config.toml
n_head = 10
head_dim = 32
vocab_size = 2048
norm = "layernorm"
norm_eps = 1e-06
tie_embeddings = false
init = "normal"
lr = 0.00368
weight_decay = 0.27
grad_clip = 2.0
schedule = "wsd"
seq_len = 1024
doc_mask = true
steps = 2408
Each number is 128 + 24 x the weight over its row's rms, rounded and kept within 0 to 255. Layers, rows and columns count from 0. Numbers have three digits each. The size before them is the row's rms in percent of the matrix's.

# q: layer 3 attention query, 320x320, rms 0.0754, rows 97-146, columns 240-319
# k: layer 3 attention key, 320x320, rms 0.0765, rows 97-145, columns 240-319
# v: layer 3 attention value, 320x320, rms 0.0544, rows 96-127, columns 240-319
# o: layer 3 attention output (transposed), 320x320, rms 0.0518, rows 96-127, columns 240-319
q97 112:134076158109170090149122108166085164106156122145140152098126117122173074124104100095109101147082130110076121121135132123112131112120085109144160113149084134164162092081116123111136104151161083120144127115108132110158124135193159153125128140
k97 092:106124155092156149166172158112140101131113136130143097156136141128132120142075128116107169136152130171172148079104134110073146124122123116119160173123110129162107122119139090098137119095137151105125077121133126086100089158106102166102124127
q98 099:116099161123133140089141148126125122110149157130090136107114161141157090136073123126144120090132152158143164095133090117062166103137139083079123138137129132140104125135125159133173122124118119152110171150109132143127162074119135108104167106
k98 086:118150120132168148153145110175106112143125132108108134138157136118143201164109133095176110123104142137144170126129096150150113128102133127080088149164121153149116153124123143096128077125104124139102121195136166104091138103136138186097172118
q99 098:142132109130141101149111085081144136157162103145133147140128115144125143125154137124107162170107130133111098183110138174186151122131088124172110100130130097124172144102137104108077112126135119084162105111110102153101112170150124126182095120
k99 091:133125149126076109132102138114129133085119099143149157096107120138107079121190106154104127102142151077116134138128149111141110119140152123195153119092140138127144115105129135133135201139135104127144108117138119133157181161091129097130098137
q100 116:142119112115126159087145170123090145119157176157059162134126136149134136153134090147144100093151110120175133127120114150093136131166138127075125151101125158120137128098106147127152147138159119156140153155063101135111160112061151126095149124
k100 106:134088102117163152128143154091207161166112117134108141137139164114117124121087111124169141142166156102159113150089125154127174139134114086148131134133135135118115119121179114124141149127164117122141109091117147146151104080142125140125155121
q101 070:149101133100160084148119149119142104092124115147197098102108134131134131160089133121120121160133154170114146129138112113132117116069144098120136106136124141055146136164148096128120123166116159100128110114161132164144118160193109103139159090
k101 092:120155179138092095146132147146154138088150100142118144115129124134128120117147150148111116046117134116150110141117136092135118148145129150148141138095128153156120137120132118101153140130093145124142115153126093139095113147064108148117138129
q102 106:137169146140138140121102089101109141153092121131118115143138155151102139128169149124127153142126117115148102106111141075123132142127115149151147111110143121152127118102111095130135144141088124080140122122146096109140108171129130112158084072
k102 103:127116138091148125189152129124148143149152097167110130133139118111137115134151139086146111123141138128156108145102094166167128168145104112141084180111132127123108119110169100102169154114098122105144070160131144125124144130108094153099163120
q103 111:129131099111081106162069071194139120098181112121138125177122123120124129129097106151161149102079117101109118164067120168151099126128140120159090138140142140150134122174140176124113136073110164134134106153149123178125127097127111156107113146
k103 124:147124105125179134088147124124181123119127146082109137144133134167147155175075111134167166152104134117148129138138112122091162084110107164071145128162110120136110149099099130126123087138151154116125175111144155145123085083145156135109128107
q104 113:150108157092114137089125118085127172150145121128143165139145125137122097165101110137097097157097133148117196146107156128121125132097149142135120129141070134119120151132138146117149145124108175179119125124166147144123127149099142125148106132
k104 116:152121099136143073165139175134151144133137119099081170115143145128146160118117090128081123094081132133122101114132135132130105135149130145100116136132126105097110127163109114095153142119150140113138109107106170123120127148133145129176127124
q105 120:151066122120073170156122139112164102145091106131148102147169086152127120097120104099117153112157117116076114084134151142115115137137165174117136148141111136113118134161144111146156129125148115142131134166113095151127126150166135112138152122
k105 124:117156122143111129140126114125147078110151118100134103142155136152137149122141099115160110159131129082116123155099109156123157166135125150139124144123107133129131147124141123112102124118161126134155123125143178116154130134130068118159177117
q106 123:126149113118089136113117128118142117139139161140104104115128136093140127108139171126115077178102163128117124132098130118154100135136137127174149129098132154113162126114100069196118118105125107111137133130158123138093134145112110148083110164
k106 122:133121119105127115138130155122141145136142158133103129120097109167120112150121121135137125158161156123107115140094142111090169153175179099133079097176139116170145111113140137091143142097102129116155143155140132138141131134148130121119124150
q107 110:101175125131090147143120121144142138123097157164104126102150159112154166137104149138112116136146149122122127151154103131110101150139207128108122132144127085084112082093126081152155169168088136135135112145126121169142122117147134104153111124
k107 118:119148111156094177101141091118126104120136145125136118129103138116142109146114148157126108150101112185127117098128106104096090108110134147098128148115122138099169118138157136134112151096108177200095151100110132134118106139179142125153106104
q108 118:107139177132151110131126131124152137090128087143164138132142119114149150135141106109162086130139139145128113159099102140120148139137156145116149098115106142100162189133116077138125148146121130130099112127136104084101105159090122108158150131
k108 124:138142089109122178112107132145162154090094129155142147130137178126120149136161102133104076101130105124124141097106124095149138124163143112119115133120134118174156128140093163134124142107126153098151104119136105117144141092145133124124104113
q109 127:122124123177163114142114177132122077109144164128091075175074131163095103091148093129126131133080114160109101112186134132121156132140152174140127099144159161077125138135146140102133148126150108150122109125110118090117131125068130125105135133
k109 130:096162110120150155118104127153147066084123159114147116146112105135139121148141174164139102138105142128131101106091088161141154122122122127165075143096139085120134153125075182160147105142109140101125132134149186149139115141138148170157136109
q110 116:130102145129089135140141159111129130107134101117111101170110145150089162105127114072127135108133133123139126169107116078147087159179103154157136145118141130124161124136102087101145104124147157089114137189131111150094136113140097138114155149
k110 121:154125141159130057107133098104160138149131108134117091123126117101140127149152076072147161182152138137134105081158125147109123123131142154124132133158126115118135128104076119106134135139124171141100090097120102120138143145117137119139133140
q111 126:099109122138111148181153153136117082109130151119160140175090124125121125151117124107123121173114101110106111119088134124137102099113127155183105153154143121104100121153131129112121156137132166097098129084119149137095109109096091144109114120
k111 127:114130105167154102147124119158136124138131166161105117104122129113130105126138114129104185131136095174085128103129139115117120128138121104165130124141118108147147128084114101149155161120139063152104125161095161089107145135124130148133083086
q112 115:092137153071136112124135127142088143124121096140135106114100119151169137145130127158091110108150093137119135116126124091139142122139114114131116116099134164145120126132139080114126157108113094120142118103099107120176105138116138097116159133
k112 120:108098155140136143157104150114132135131052141119145111123119159136117077136116113090152132101145155139143156099113146125138142112131132162110125162109159114122148108149115099166122099116103143126133112161083134158112149098119145101125113138
q113 126:175129134098136117124110180150133193092070148094130120143093151112155070145134129168119106126134101090154118148131139123128093115138127112108114132138149112110122127125098113141108095095120085161136108128133102127126207140122114132102104111
k113 125:131106083114104170143097115166087167126119177127128073184142103138131132112091129112105110121179123180110145119130138157111193121156103136117109124128137110118162142106158133127142126106123162136138141155121107142138138102124142123095130095
q114 120:071147134166107131143151102146130106145131146153124142130134108162103137153112138118166127084126121100091156176129125168165125128078109114135176134111156130086153137135121093139145128127136158139102142106122123128100090151131113152102120122
k114 122:123108114091141092144113126126130072100126091118104113132106101089162135126136111121138158155095120151112136112109153087159162126130134074139113114132108122108154122146124146140119151107149141122126126064109113116126118143097147124108188144
q115 123:107109130123090153141143126191096124156160150116115134138105135154164131160152164107102117142135115138080126119154153110116167135126137097121102109136110156138171193129177120126100107118160101143111139145133111124138151071126117103127070183
k115 126:145192138165091130180123132113142108113171146154159094142126140105117125121076093131126119099139121142159176097117153115130126130095118107100131122139100107164118150135143116088175121128133118089117131113114111127125134152093151101134106132
q116 119:141148154084113126124125116168154127140171124129149145092094133144124118157094115193109135124166124126121083099145100115106180091110159104139100119112131138136101133105134122138107158085134147159089135108106161120119146141174120123093086103
k116 121:163117123117101159147136114152132136138114102167160118110134159168146123119119150119112175134121117097110151114093138126153111099142121107116140093125151122154160102100133151141109095137080146095112140149151172128149092098111122095092083089
q117 126:098121153117140142141143148123160134067130143155120165088071163115120161109135190149095115117137135092130138127135114122099118146149095086130107123106121099124126115149117155113117126147137102142127143124091142128125150142155128144130114208
k117 123:122134123139118164115120187085131154112133113087180072131122150074080163105081122138157103122105112148154119122112138142118141125114144147137133139142140179105102133107141166111110105193142129125070106109115126092103107122135123142116141132
q118 123:118105126103141121130114132145102085120140131133151081169165090127131108122183144158144139112116060149146113139132138125153111142103144156117136110105143100084131121152137157133173132108116098130117153085139119123148132132156095139131124129
k118 127:137099121128146178140121128125131136111164136161129116142158100149164078144103129100113155150153137123131094080128165139153141120129113111149147144124142097117099158110135117159148134134076136098128109145154078171186156121147138091101093125
q119 124:087122118114129156113124138145116153131115167100126107163138104111117076133142159096144090129140138143112076106132105130156119146130088158178123096093125147143098121109093135154119133140126093157134130130126167122111096109144145159141154106
k119 120:147123083111125141120125149170107154159099127117138119139102180093148185113118113146090132115165116139094161089096136171113096148119187107159106088135126140117131127146161136096140119153111138146115128139148191123135113147120132116134141116
q120 117:154124079121161126111142171113141118142092129136145128103138099159138125181126099162118147186105103117163128094105121164138142165156146129120121115105106073129090137154150104118127120177113127139112139099104141132128152153121126109148137131
k120 117:067154097118137153136140139140108124145143128122122136121144141093113112104103101119104158101132161113105138146138090101113154094145104118159170133132147143138154117150122100129102095143137133138159145111134110084144117149137162118176091143
q121 120:074148127146139084105124110166136093124170094114120130112095111171154161120174121150123108150129117123124131182102105113121111130148144121129148127140098137124144143109138119133158157117133117095177127109116092122110108082150108148100138118
k121 121:124098144079121108121167152057099125113166145131112151108103127142087125135140110137100137139098160112120123136132176131096133136064134098107113138097142105095144122129102155138138127182126126110111148131107157155132140138108128104112123124
q122 119:147114131176118125104112192135124153150110129113139100138140165145073145143118128128136135137115181128144121113177137169148138106134101173088085147118107109109139165113143106128123122073143124124121137125145099153143146129111132132141138128
k122 123:131128123069138112121111135110118070119119115123119140150175161113139152104067149130107148132172116109148121119150127143114143113118139120109162139128152138132145109154102149122126110125144151150133122096087146117136121100123094145142154123
q123 122:142144101120077143123146120102101122143110136160119140116142062128119139143139128116136121109106139116154077119113150177121129137153175119104152140150141154175120125103137183160131108106155143139165139124177108121116156158119118127095087146
k123 119:137092133174143133129119085154149116134160111165136093133115153147148142155196115147162073166153133129133135129136089094118109153118125097104088154139132155129132184134160099120093110130142133110142159176140139144118141166127118155139115152
q124 125:110101106133154081122112142146119184114081150112111142143089140110087119112135162128115130133121082110064118105138112146099187103138104161138133107101121141156105116160138121123140119086097154150123139116170104132094123152112098122101129129
k124 125:082128133118152130138094124105113098119110152121120126158129120133133108115119143124131079116125146063133122083113093163145120082151136144157118136125108119124104158106148078178119147131129162123101110127112169139140100111118089113116111124
q125 120:119111103122157111126160076110130159123130102112108120137122144168137163155169128141149130147124122124134165133175167124128145126138126119132143129107138112138137164097123108123150110133132099112160114117101125140114161118168125151128115149
k125 127:107121119136083148164127152123100098109126151113087121139100113098137108118090145119141110187118123145139085137149130156160112097150118103120157148134136176114118106115117145152116127150152137165146113163127152111128135161108142132105122106
q126 122:140126157121141144113121137142137154149066109155123125130127115119138125137107126124114150142112166142138112098107164146127154158121133134151132135157118143155155132122141143159102127122136123095129115106178118168094106106123090112146113132
k126 122:147129102103137096119124141083136203107163164126167133086144108136095098134145147112136105112151079118135113150160113147107109141119118147131112101103094098118091119122128112127148089131090170184145101125096115121167141131160115095132124140
q127 117:098129145119157154170139112118108106079138122119138176128079151149151116150105114154133120086132112135148106156088107076094130153096107106113138096158139152167150110157150132153104086096135113102133105135151172177123120123140125098143151123
k127 123:114170125124117140113093128133112095154160127154143122119121095094155154155137145139143143117153079092083156113113167152136056084108151145166117165102115169107110120132114085125100128152121111122184128121115136130146102140098148095075130100
v96 113:151119154137123126150177144136076107126090116105089139129117102156135151128096165118158139121113111067105099088157140113111124155136115105113152111131128133148117138110121180132135198132106120118131146116121105145090114122101152168111142132
o96 109:133175104127137134182141144151155162121133153132145122155163091141141079156128126084119113162185154167153174161157117149115118115106134155118125118109128105133134167125127098153134129093143133139132117134201138140125154085141125124123129165
v97 107:112086088146111103136131104120129163115148092133101124101159090133169125142145138151148165154119123131113168116116134114077147117093160124130129148082125128103116106095149140139153121129136101056138135149097118153105114130099093152129105148
o97 102:127117168139128143104146158167134140117106113124141112169164123122128172144158109155125141079142137133140085119151088116168145123152103126100147146168109164172165152104117111126093152096125133153116146107123133163117158097165142092123139149
v98 113:142162110145121096120144146133149128063128136117138119179129153137113138129170183147095116146138128152128137132132122152117122129155141098159102088123116136072126134180108144104068102169150094128120150175133113172186114157129081130094109103
o98 111:134125146139148146100146126138150131114122144106125115086142129137160129158154118173149135082144102138133090121104110121135119117093128141131154173150119160166124184131129151120159124071113128122167107101160152144099112117113133114137098092
v99 115:135170148103106111132151133134100120109102131120121129138063130101127151120147161093103116110142133101151121099159117077092104088116112134111148200136104123142137146156149074150124124113117101124117127082123116123127103153066152133101113126
o99 105:116095140154165112104104040147102156134140135117133135131172077113104115122119126159171126126139087144134102132092095177145172155132140140134147115088135115106107109104132089137072112152099120118117116104150092148130117137137153117131121124
v100 114:131108166100095157118132166139134129153160090127149115155079118132160130137101119090111153158103100123140101141146140137141109135107082165086140143161133103169111128112132158128149078093141168113085156138129122116124088143136161128177070096
o100 100:125128146147162135139140160116138110137135148100103113132118177120210099171147143118178117108141143129130146128131153136123126088129136132094107130088140177122094138119141190167095119163106141168165137157106150137118129105123123138105164208
v101 111:118119119148141159151107107178118104110121113139117105091118114140119107118156148167143142115123134135102126140126138164136130104140108108126123109116124144083168146124135108127182132118123134110088145108155116137095147185152124123147119123
o101 103:136139120133132122099161108112121152129106150124183137154156146088139139112104114124133136112057139117146094173091099151105139141101146161152141125107137139191145148089129123108095130173110113142090150148184079122140124103070078127121119141
v102 107:128117148125133152128104160112152111141131113118133126145103121155081139142096106129120108154120133117151153152101163126156134135124109134120126087126133121063131121154094142127124140103140125099120145134132158165103137139142150130134109134
o102 107:108148129156132107059130112156097125115150092138126138122073134120153141121126132138129141147135126145092143110118072117104119139140103112101123121144120105153141155104148148147147122148159124119140102116108125096135151142143144102117117191
v103 113:096126160087151080117149120139122148105110115115122127153079133163108162163161121111142103161119141108131123096130165115133119130138114170154099106116087146153119163168122140154181104147138094134143104164138098100096130105116157139108122140
o103 103:133137122169066130105141157141140133133132126175120081134137088133160159107122114147166137157129162142095098151117110137143127167104121090142147152151143128148131143153103176149085136123090123141080150138110079135113151132140111088127166082
v104 106:130082099131158141132118151124161123131109114123143093115103089103069138130129137157114120132129082133124119139117105116179143119134126132126122146110152154099180126112152137160146164154115129138096175145129093097137100147117173156120142161
o104 104:149153122112118154143117133100138149100125149138119139113107145136159146117124085148124093159172159112156117147155140176125138117123114133099166163134135113133116091112136121150130150153154107103190114144141126167134150127102139110164131153
v105 112:104140145108150120158133157170109157137145089106131135113157115140087107121156096105102133132127142102124148079105140118114117101139099133158135135134141141121144117122091124091129110137109148122145116142147150083090100123108147170153057115
o105 110:133114147128121147182099123093140107136124127149124153169103106086127114171128098142148097124118105131067156181133168120142089150128156118150147105092134131086109086128072128086142150134151075111136118114137107134137120145159098150123131130
v106 111:142117151134128123168140159136141113118101097111117078118127139105190103123127119132119141119141118151107132064124122133146105121073113117115073124132127127169142138112135134142117187081131123162106146139086108123179091187112122120136090153
o106 104:104134116074140128128118145126104146100135157142137118153113108138123114120178109076106145159116095130154155167145161120133117125148105157114172130117184135112098176080125139127110150128076096153108101109124162124115125095124137145091185135
v107 108:128126112072162132102192181119121175129121144125153108129122181116189132141152132186131091115143134129143115112155108112128106118119117079128106134126146084126122096129158119132129157143130113134134150150065115181077114096149124137116148179
o107 098:107130119156092099119156121103128082085162109115139154151141138164083126115121103120140161106160078157117176119155154108149160131135131147104146120105101138132122149138105090119117170135080137131123061113116159097149120138134140140097120137
v108 127:105142117170129121129108147079102167132137099149117166100110118129153133122144120111133143109143105097098154144121139143087168125135151133200124110176152163153152135106153123163083142148111122118167098151142152081136153133145114162143087117
o108 109:121084132132132141153123133203092124126168152127163134115162102133086117105112148143102182125083144130140128168143120122167094073128143123118134105164181126123122086115081124160133117106098136157108136140164087170135123144147143137146112135
v109 113:125133151153132095108089139125161103139149117152150132112118149119194124112137111108178111148132118110119112129135133097088119121100101117119169134111089093107108188094098156161137120149141117126138107137154113119103153122138128097140128111
o109 103:108063150077085126111109113146156146069112148121133132139150093143117140126169117118135086111131119152154131100116143152174141134146136148124102136170171106139169105134125113100168133117116121147146118140136124099119139125073120131136124126
v110 111:135102172142134118149158121136099111116133120098180148131119129167191130153121109169138121130135150093150110118133103136160093116159112124083113121136116149126121118101147150165109104098101145102114119106103176140092127121131138165131145173
o110 102:126121138106126127114108143127117068117126125139100105100152139108144111142116118130110132117120094160140071128119145094114100140107118148160117125102158103167143122115086131114104139170143127132152166112135135124108140110082126152145125084
v111 116:130148140111131105114090154116142139132141168175106179150082108146128132133090155132144136106125109165104120169139154125138155161117135201176096095115115118089134086142133135119073160131114176098106106090132137105166130132139125143105126132
o111 112:194155112138152108127140107127148129169110100132147117129178095151133120126124131158113132156138166106109112104148094107101110107097123111154134156180137120143126161121180125110126137137151075181136172158099097161124134161145120105135162129
v112 113:143147104123147139140094144103120133131093119139117110143127144170114115136154158162113154103126173124153156123113083135158109107129140096148134151106123158169150150145118108167115129090122126097116131123092137138123151110138057121110150166
o112 108:095123140164124113131154150114124127071130151156117120109127136072126135134117071112091117104125097121101109085113143104116130124201118142106161101150111111159107137113145106132112124119091149105147135128143113128140085155111164126132071145
v113 112:141136123141094126132123083163110092126119185135136122144135121111161134096153130125096139151133133114106139149145098103102167109097177154145123157138142176134123113166118131093096137128107156115128143154154165125141129144127086147138147142
o113 106:116096131116145105126155118148157166128148109094123157137137168149099131148112093126137139149153085134168148138132170145118129145135079100134110098141136128090156101096132094121120112090157137166163165114136092114093114126108124119155127119
v114 110:126143106179119109155109155139170107167121124134106112115127115112178146119121159127163199109163127142103125119098135147114149137151105115132126124141135107125106139113169101136132134087124126110129098113131114104116140146107150101121152091
o114 103:072115100093113129114149147121139140124123126124189112132083121163125123141129151123117171125082156085152109145166111125124149126117178130168166154163092134142155120120143131088103116136120087105110168137142173145144110123144130136114129162
v115 119:090138108143125101153113133105158122156133115129167173140117110144110121141161151114136161089114125148176111161145122079071109132163147136153114116150142103119134125100104156140098139115136113115149113156118186119134117112147133114125172121
o115 106:121122139120117094189095125120111148124131113135094146092117107142113093155150146158120128143163145098173113087095106155135137130080097115108123164096105138163160081134164111155131102110114141134107119117097057108148160168116152138128122103
v116 117:160127169140117154134117124107143111139141111101151123151153108101134136086143109105133162095146081137118122120117131161127097140154114079087102115144148149151137130081123160163074153102126115136088121119146122168084121135140129118122095145
o116 109:097121146104156098120135153144099120110162105128118112135132136128165135172118122114138126148104108175114105123104146158126167132098086173106146151127139107159134104162125103093107113134114071118182153164102138105143140094160127143154130146
v117 125:163115082121133152082123125129119091163147115111121121120117143160092136119104132155068142122090145090131110093154151130109121145130099171149104107134128150149096128134095099106095165129102160174107125113167121129130110149116120138132087146
o117 108:142114118155132137150177089121120135095101057146108088129120136121115121106145137104172120137101097130116097096117162164119100092102109112084140094115147074156144138157069145162120101095159121110127118115111130110147118126171170125150129168
v118 115:105159106099129068095083125153084187120105156114144176096132155147164129103136141130112126120129127128097113156127122155121155126142086111158152092152133058132165140129110129132163150117156148106146159136156134075126152149119120130156148118
o118 107:104127124172151141164121104113128118130124174122088092124114087098105164168098125120167124142174125116147143123186092124099124112118138138110084139146088173120156104135129129128170109137108152116100122133106114134119087132111100177138139150
v119 111:146103155091170107125161160118093136099125127161140080144112129068087149112107137118140152134137090142159117085114103058105132103132093136101112126118134103158126129157138127119115104107163132102121134131117130174146111165142143116142145114
o119 104:128111111129105129152129130145161100118115134128091156120129135131137113117141153117102140141131154110072131197138124111126144121088151082152108132116112150135115091079126105132106143134125135129092103116103151102108110164152150111157146184
v120 116:118105094111120168131120129160167113150107119140124099152125136156114095106108142084162142083074175097120164130167105129107118088138144162145125113153062145085137114134157141131091122132117104166136123108155145134101111121135140136102120112
o120 106:078123127162133115132104132152111098146095115114135123131150121148148149091131113134129120135141103152104127193131128146178149121101145139095164134092160130136114142092137100169102091151142128127131086118092157126107136138145156172147134120
v121 111:150124192151083087105152106167124137145132098112144117161087148071114090133155137136122145136146069115135156111144166144163139084132107152095096124134121109123105126128145131097123153101133103073124107102133089137119105140097116142125153134
o121 103:114138114142159148134115106103069092139152115128131124109133120152074120171178138110150115135145118192112161144150107146104097116111124111117150126137127117166122181143108104155076085119115127124144159168098168139096120163120131131163088124
v122 117:165126124131136136136109100117114123129132091149140170122137102083123097073123080138111091143141171122115135161138128151092111130128105129098143060126115180096103092118094105132066157160121120137159113144121101132122141112125134120120116173
o122 104:110097092147166149137123137141137199112163119092157122149105152171111117152110152166109150134124155124154143095126113170162127095161123110105152139145136101124144119115128125138150132139142141132144127138101160142094091129103082133096109080
v123 116:160123143131120152106149119157139109118124103081166111146125103134140118105130121116125088125115141126168123104117115164123126088123085137057171149168146161108139130137127114159119114107125154127138134111135118116127142136139121165143128139
o123 109:119126124090127177125117140146098142086125191155132132115127143162136151148110130094132096132101148139111074149129144113134118190105101130116146096070097116142118121101140133121116156127110115120108145139112108134171104106132125096133081143
v124 111:136105158145160109135153136130120128137144141128180161112123120191065138127098106145112101136119111130135076120108159136118147143121130105103143094144118093107133106158145135157135140146109138134119116126131128091127142124126144131093161135
o124 103:109116072135131139120101107143171116136120138132088102113114136129149078121098204134101136149145125137154139127143122131122096169114125112149122124114133185119118118142063150128107127152077122149128164140102153133150141117169130121150156104
v125 117:131126037156123150123129183120089143109098114144113106111095167109123131143158179123116126126143099142134148147117119106141181117119134152141161181138106147067136114148152093083130142093138148120118133115136182103093157148121092089085162097
o125 112:150106141122088153170109127123114134144165153116135146179115145098140111077107127145111118108142124186129152098137123134107107106100135128098165110129090114120147139142148121121117106179084091102124163157143077154130119154069150083154111145
v126 106:150191161145087128125131109169137150108151143123153106137130114145143116145159124086132140107129115079140124145142106131122132124143143098120167116131162138117097112130159111102117044128115160167120145147119121133134128143143160155146121142
o126 099:087126149107105093146134136114148149148112107115096125065151152164121135145130085106112120121155174169098133094116149161124136125090177076141085118115116142123113128127112140127109158126163095147103127122116125135082083131126094126100099118
v127 119:116154142102122177166106141179121146135145128129125069123110123119112133100138161101094144139146102133130131143155122127127131126110111146117145114127122201187142138110153101106103110121110125152121109107094142153084140124166141093186112140
o127 101:112089166130147131099121064083073119103092161123053125137141136118115083171144098133143132123106141148120133157120151111127136103167109105117133152167173113122165150127133129143118198155091139095152148133126174121102116134152123189107119138
q128 071:107108152084154118122165152142155137121110138121215093181107172102171114141150128166133170090124147112132121132137104124105172155150165170094134122134131131134153117155135088116112124112129142134129122173167145119111097127118141149105144151
k128 059:130163117129139147115144113154113152118152097120104162128133182128111121080096108063114132153112132149133117127144124146156107097163110098130077151113142141115132110113112146124097135139128136106094153123087137147112152141140161144125151164
q129 075:131134158107134146118109066120136145116169090148093108117156123146129122115124131136085131143131139166070114142128135160152124160147142127096144123130158139116118136149147113132145112183149118108164088134117160111126135111130156151128094144
k129 064:152120135147159128083110123185120135154139183122138118122174182137146108079145112140170135142106101135132138146129126145080151128114146123116151166139132156110095125116111128102140111088147137141110097132168115120166148135129135115128139149
q130 077:164142177150150132173165097152147117171115118119131128109137110087106128120165148160086123118133155129139080142125141132150122127095143153128120096127143099177078120163133163147133134164120142149128117140149127133077136126117099132138145106
k130 070:167132142094102117084135116115139112083120124159085156101104138132149138151150105104120138085126112132103119134129107088160123117124103156102112125139153126108137119145149107112132135175101110118087139135076144112110151204138116114088114107
q131 081:135105130147091105141121166086124146139122118139147152076118164128149116172119135151096145108097142121126134095143120183130124120104099124125107156107137090138138109129134164112125130101128087109117144114099124144117117165149129136166158098
k131 070:130118122093096136089122088104124129120163087150171133119132145126073149157168135110120116099126142136125131130101138102137103102125120147130151107108191142158151112132119156111136095134113151135154093145111093147125082164126098083149151141
q132 102:101133095096115129089118114139141075062141098151160110163172151112133139142130096120135093118161145067105109111138109118130119133119108178146135119167098097146155136138096134085103146107106170154127110145122149097095127141147154117119147076
k132 086:098159111121085098119154114148141117053178100097144062140114130161122108137141101102159168129147112149137128107147112174111140155146119138113134129153166152135131097132155119109152132166159098119159118130124141126123114169151138129152109107
q133 098:099156140145136145116131121191114143141166097126088147077149110115129116109149112110135147128114150101136111113077114147121129142130140140153139135127120093126147083156137096147141136132141097101097120154109166103091118101127119147136145153
k133 091:163165111142103145096134153174125095128128169175132109156156162080142172159149087104120127127142118101111147151120142093083140159122120108155104092136138099120136153092111100107110136146132135089129145133074098122157141173134159111084110149
q134 086:152100122110130105126092110127202096176107119148183121205137137174159092116101093206112094121092140142156132128103118182142114141123088129119124086104138137146140151148161127104097173128185131122166120109111095115142100126108114135144154124
k134 108:141107129097129143154118103092155155180118129079092146168080118144107159137126147111107192086101151128152163173099101173132129134112136116086114141100143092146102148142155121092133142104139160127121093160133135091128123122125136117123100111
q135 094:097154104157133130103107074189099126106138106143128111141172123164143146085157141155105143122123136100145161163094117123151161168115066142111121112119095139102154114113103154114143162213140136112081124142116149118127111125111116119133161135
k135 081:147135124136168113121110155090112129154120184152130126180162149117146164110135177164165141114154150149158113139151168114135131101154115085115112137150126135106142104126109169177151107160115165128122049143165113134124125139127084136116125098
q136 099:127137137127120119121090145124161136136126090149161137093117151116111115153102119144129117141086099116158139133173117103108200168136107124118078158142151117127148161104105148106148112088156157092158127092087160128180129127108176118135123118
k136 095:145109149166126143116131147164139109159146129136152146077109157124141110125121123103121090097102137149119136140101157104110120140143125118123082110120149122122153094086124105141090143107139132108141120119152102052132130133109151131146152159
q137 101:150121118094140143117126131095130111178106108092099127127114156144094162117085155073149129110152127169091157115102115116116113124118137163119109129121133147163129130122115090117129103120125139132136133112125175146151110132154144127127191143
k137 104:130147087156134184128118147110137149139129158111102140133130129128170141094112169135156137154149158123126155178127123142118120128109111143095111147108155148132128109102112089118109086079179188144145135079086087150109143137141115153110126115
q138 114:157151132169145142156130142104115123093126153127114145109068112124137113132130135166121163115099099138142142114106107145103099113140086134149140165164122132096110091141135129141142136089118131137145103109131059096120126108132106126145096089
k138 106:148103140102154121157130111093090129149093102091100146138105116098100138166134115173099143134112099126095125122164129137144123105150118117108119130106128144179124099111154076108116138115106131104099144145115127106089162105160104084098084090
q139 099:100130137158143131131140116088110153170102137098123133151163172061121133097140148133105155103106129090116165124142125148112178094106070143076098154143081149114148121098105168149064153136142097123091123156087090144135138171118115122088174104
k139 095:073144141131128127135126129126147126133100150112151099096116139082130138163116134136129130112182127177137098172164111067089140148117089127137146120146149111110153136118101131137096127130131113108096169164141140063169143128116141085095140144
q140 098:097100122131089088105119113109118156125112164080167147147120113163184103137196133124093115119100103124131102098148148158121120085096146129123136137126165130157130098116104134155123138141169117132117154096210099125120140124104157114094156144
k140 098:113098152098119083135095124065082152097132179076154108093130152167098094088122127141093123145172143127100158089158135135116167140127163133161075137091154149113160148148142143090115118122160081114140096145126164111127140122108145153099118147
q141 099:128124159128114136121132137157144112098141174112144134170144149055124145102145098119133119163096114123149068137114162128120086127124115146085105117110126092115170102083127128135145125131078114122101158087140161134116166163149182137105127123
k141 096:163144136125165125091145152118160132121162171122159119098130168152133139070106149127104090100135115158123123104122116136139127151149123135095144110142131135129158140142108173144130103157105142117078133139146136121114103096090118154153130162
q142 110:101131154146095116142162118095156112145092154117161158150113160104113113162125095102105169098115141094139131147086135168103135118132113101083141128111093105147116131160136139132118105126077125151109124166148142142128125134126105127156122116
k142 110:161132096132093074165135114096142115118169082135145093119102120148141073185111112121113154113135093132120158132102073141149134115159130116101140158086122158125170141115123112133094134139080145133119136114071084115116134157183086134147143137
q143 101:116147141130159127112131087098114113115105098128107142106196126094125135099116133148131127145174104090159194117125095135126112154130082132116111121133079114072101114120139119108094141099125190094105129149105137114138120124136147145109130175
k143 105:144139148114105127152124098115142144134122154151101175154112167117148100141146163156138063129158113103180105121155131103119116141120144083144135122154122140133137142143096093128105119141114167080144091112102086126100117162136108135170147151
q144 104:146108147129128127126094127123126141116106138149086140165109115134135119096133141140110104091152100125126156122144130148135147139159138105132140157134129132152144149110135133078106128163119112143103096144101112127121121145144163114103150097
k144 096:154159142143117116096136105127099151117145090111162107136148113141143154115105130140115090114139107090137113115170077144120131163109094120130113154124098142132082147115181152143167126121128168197125086157109162082140161132158129136141138115
q145 101:139150137155164159098141175158117103138175129133143124151164096121165140094175126188132124143119160154138125144139128101121125141118099151116132101137167137120136112127114133154128130126137093152119135123160133083157144156084093134133136141
k145 101:096119133127139150156137150132118096124117124114125141156151156103072112156138079113098139128131171121107086108135130131125152098106104086128151082148158124142113171137091123162141163144132105125143111118159155101132084121105166150123132154
q146 092:102120144112129140108120136060126182157134138109169157100129124106118151115102163137117131147122115168103162155140143127140156104122113143128162131157114108135126132122089105110138153085095133129103142092132178126146139146095141104128178156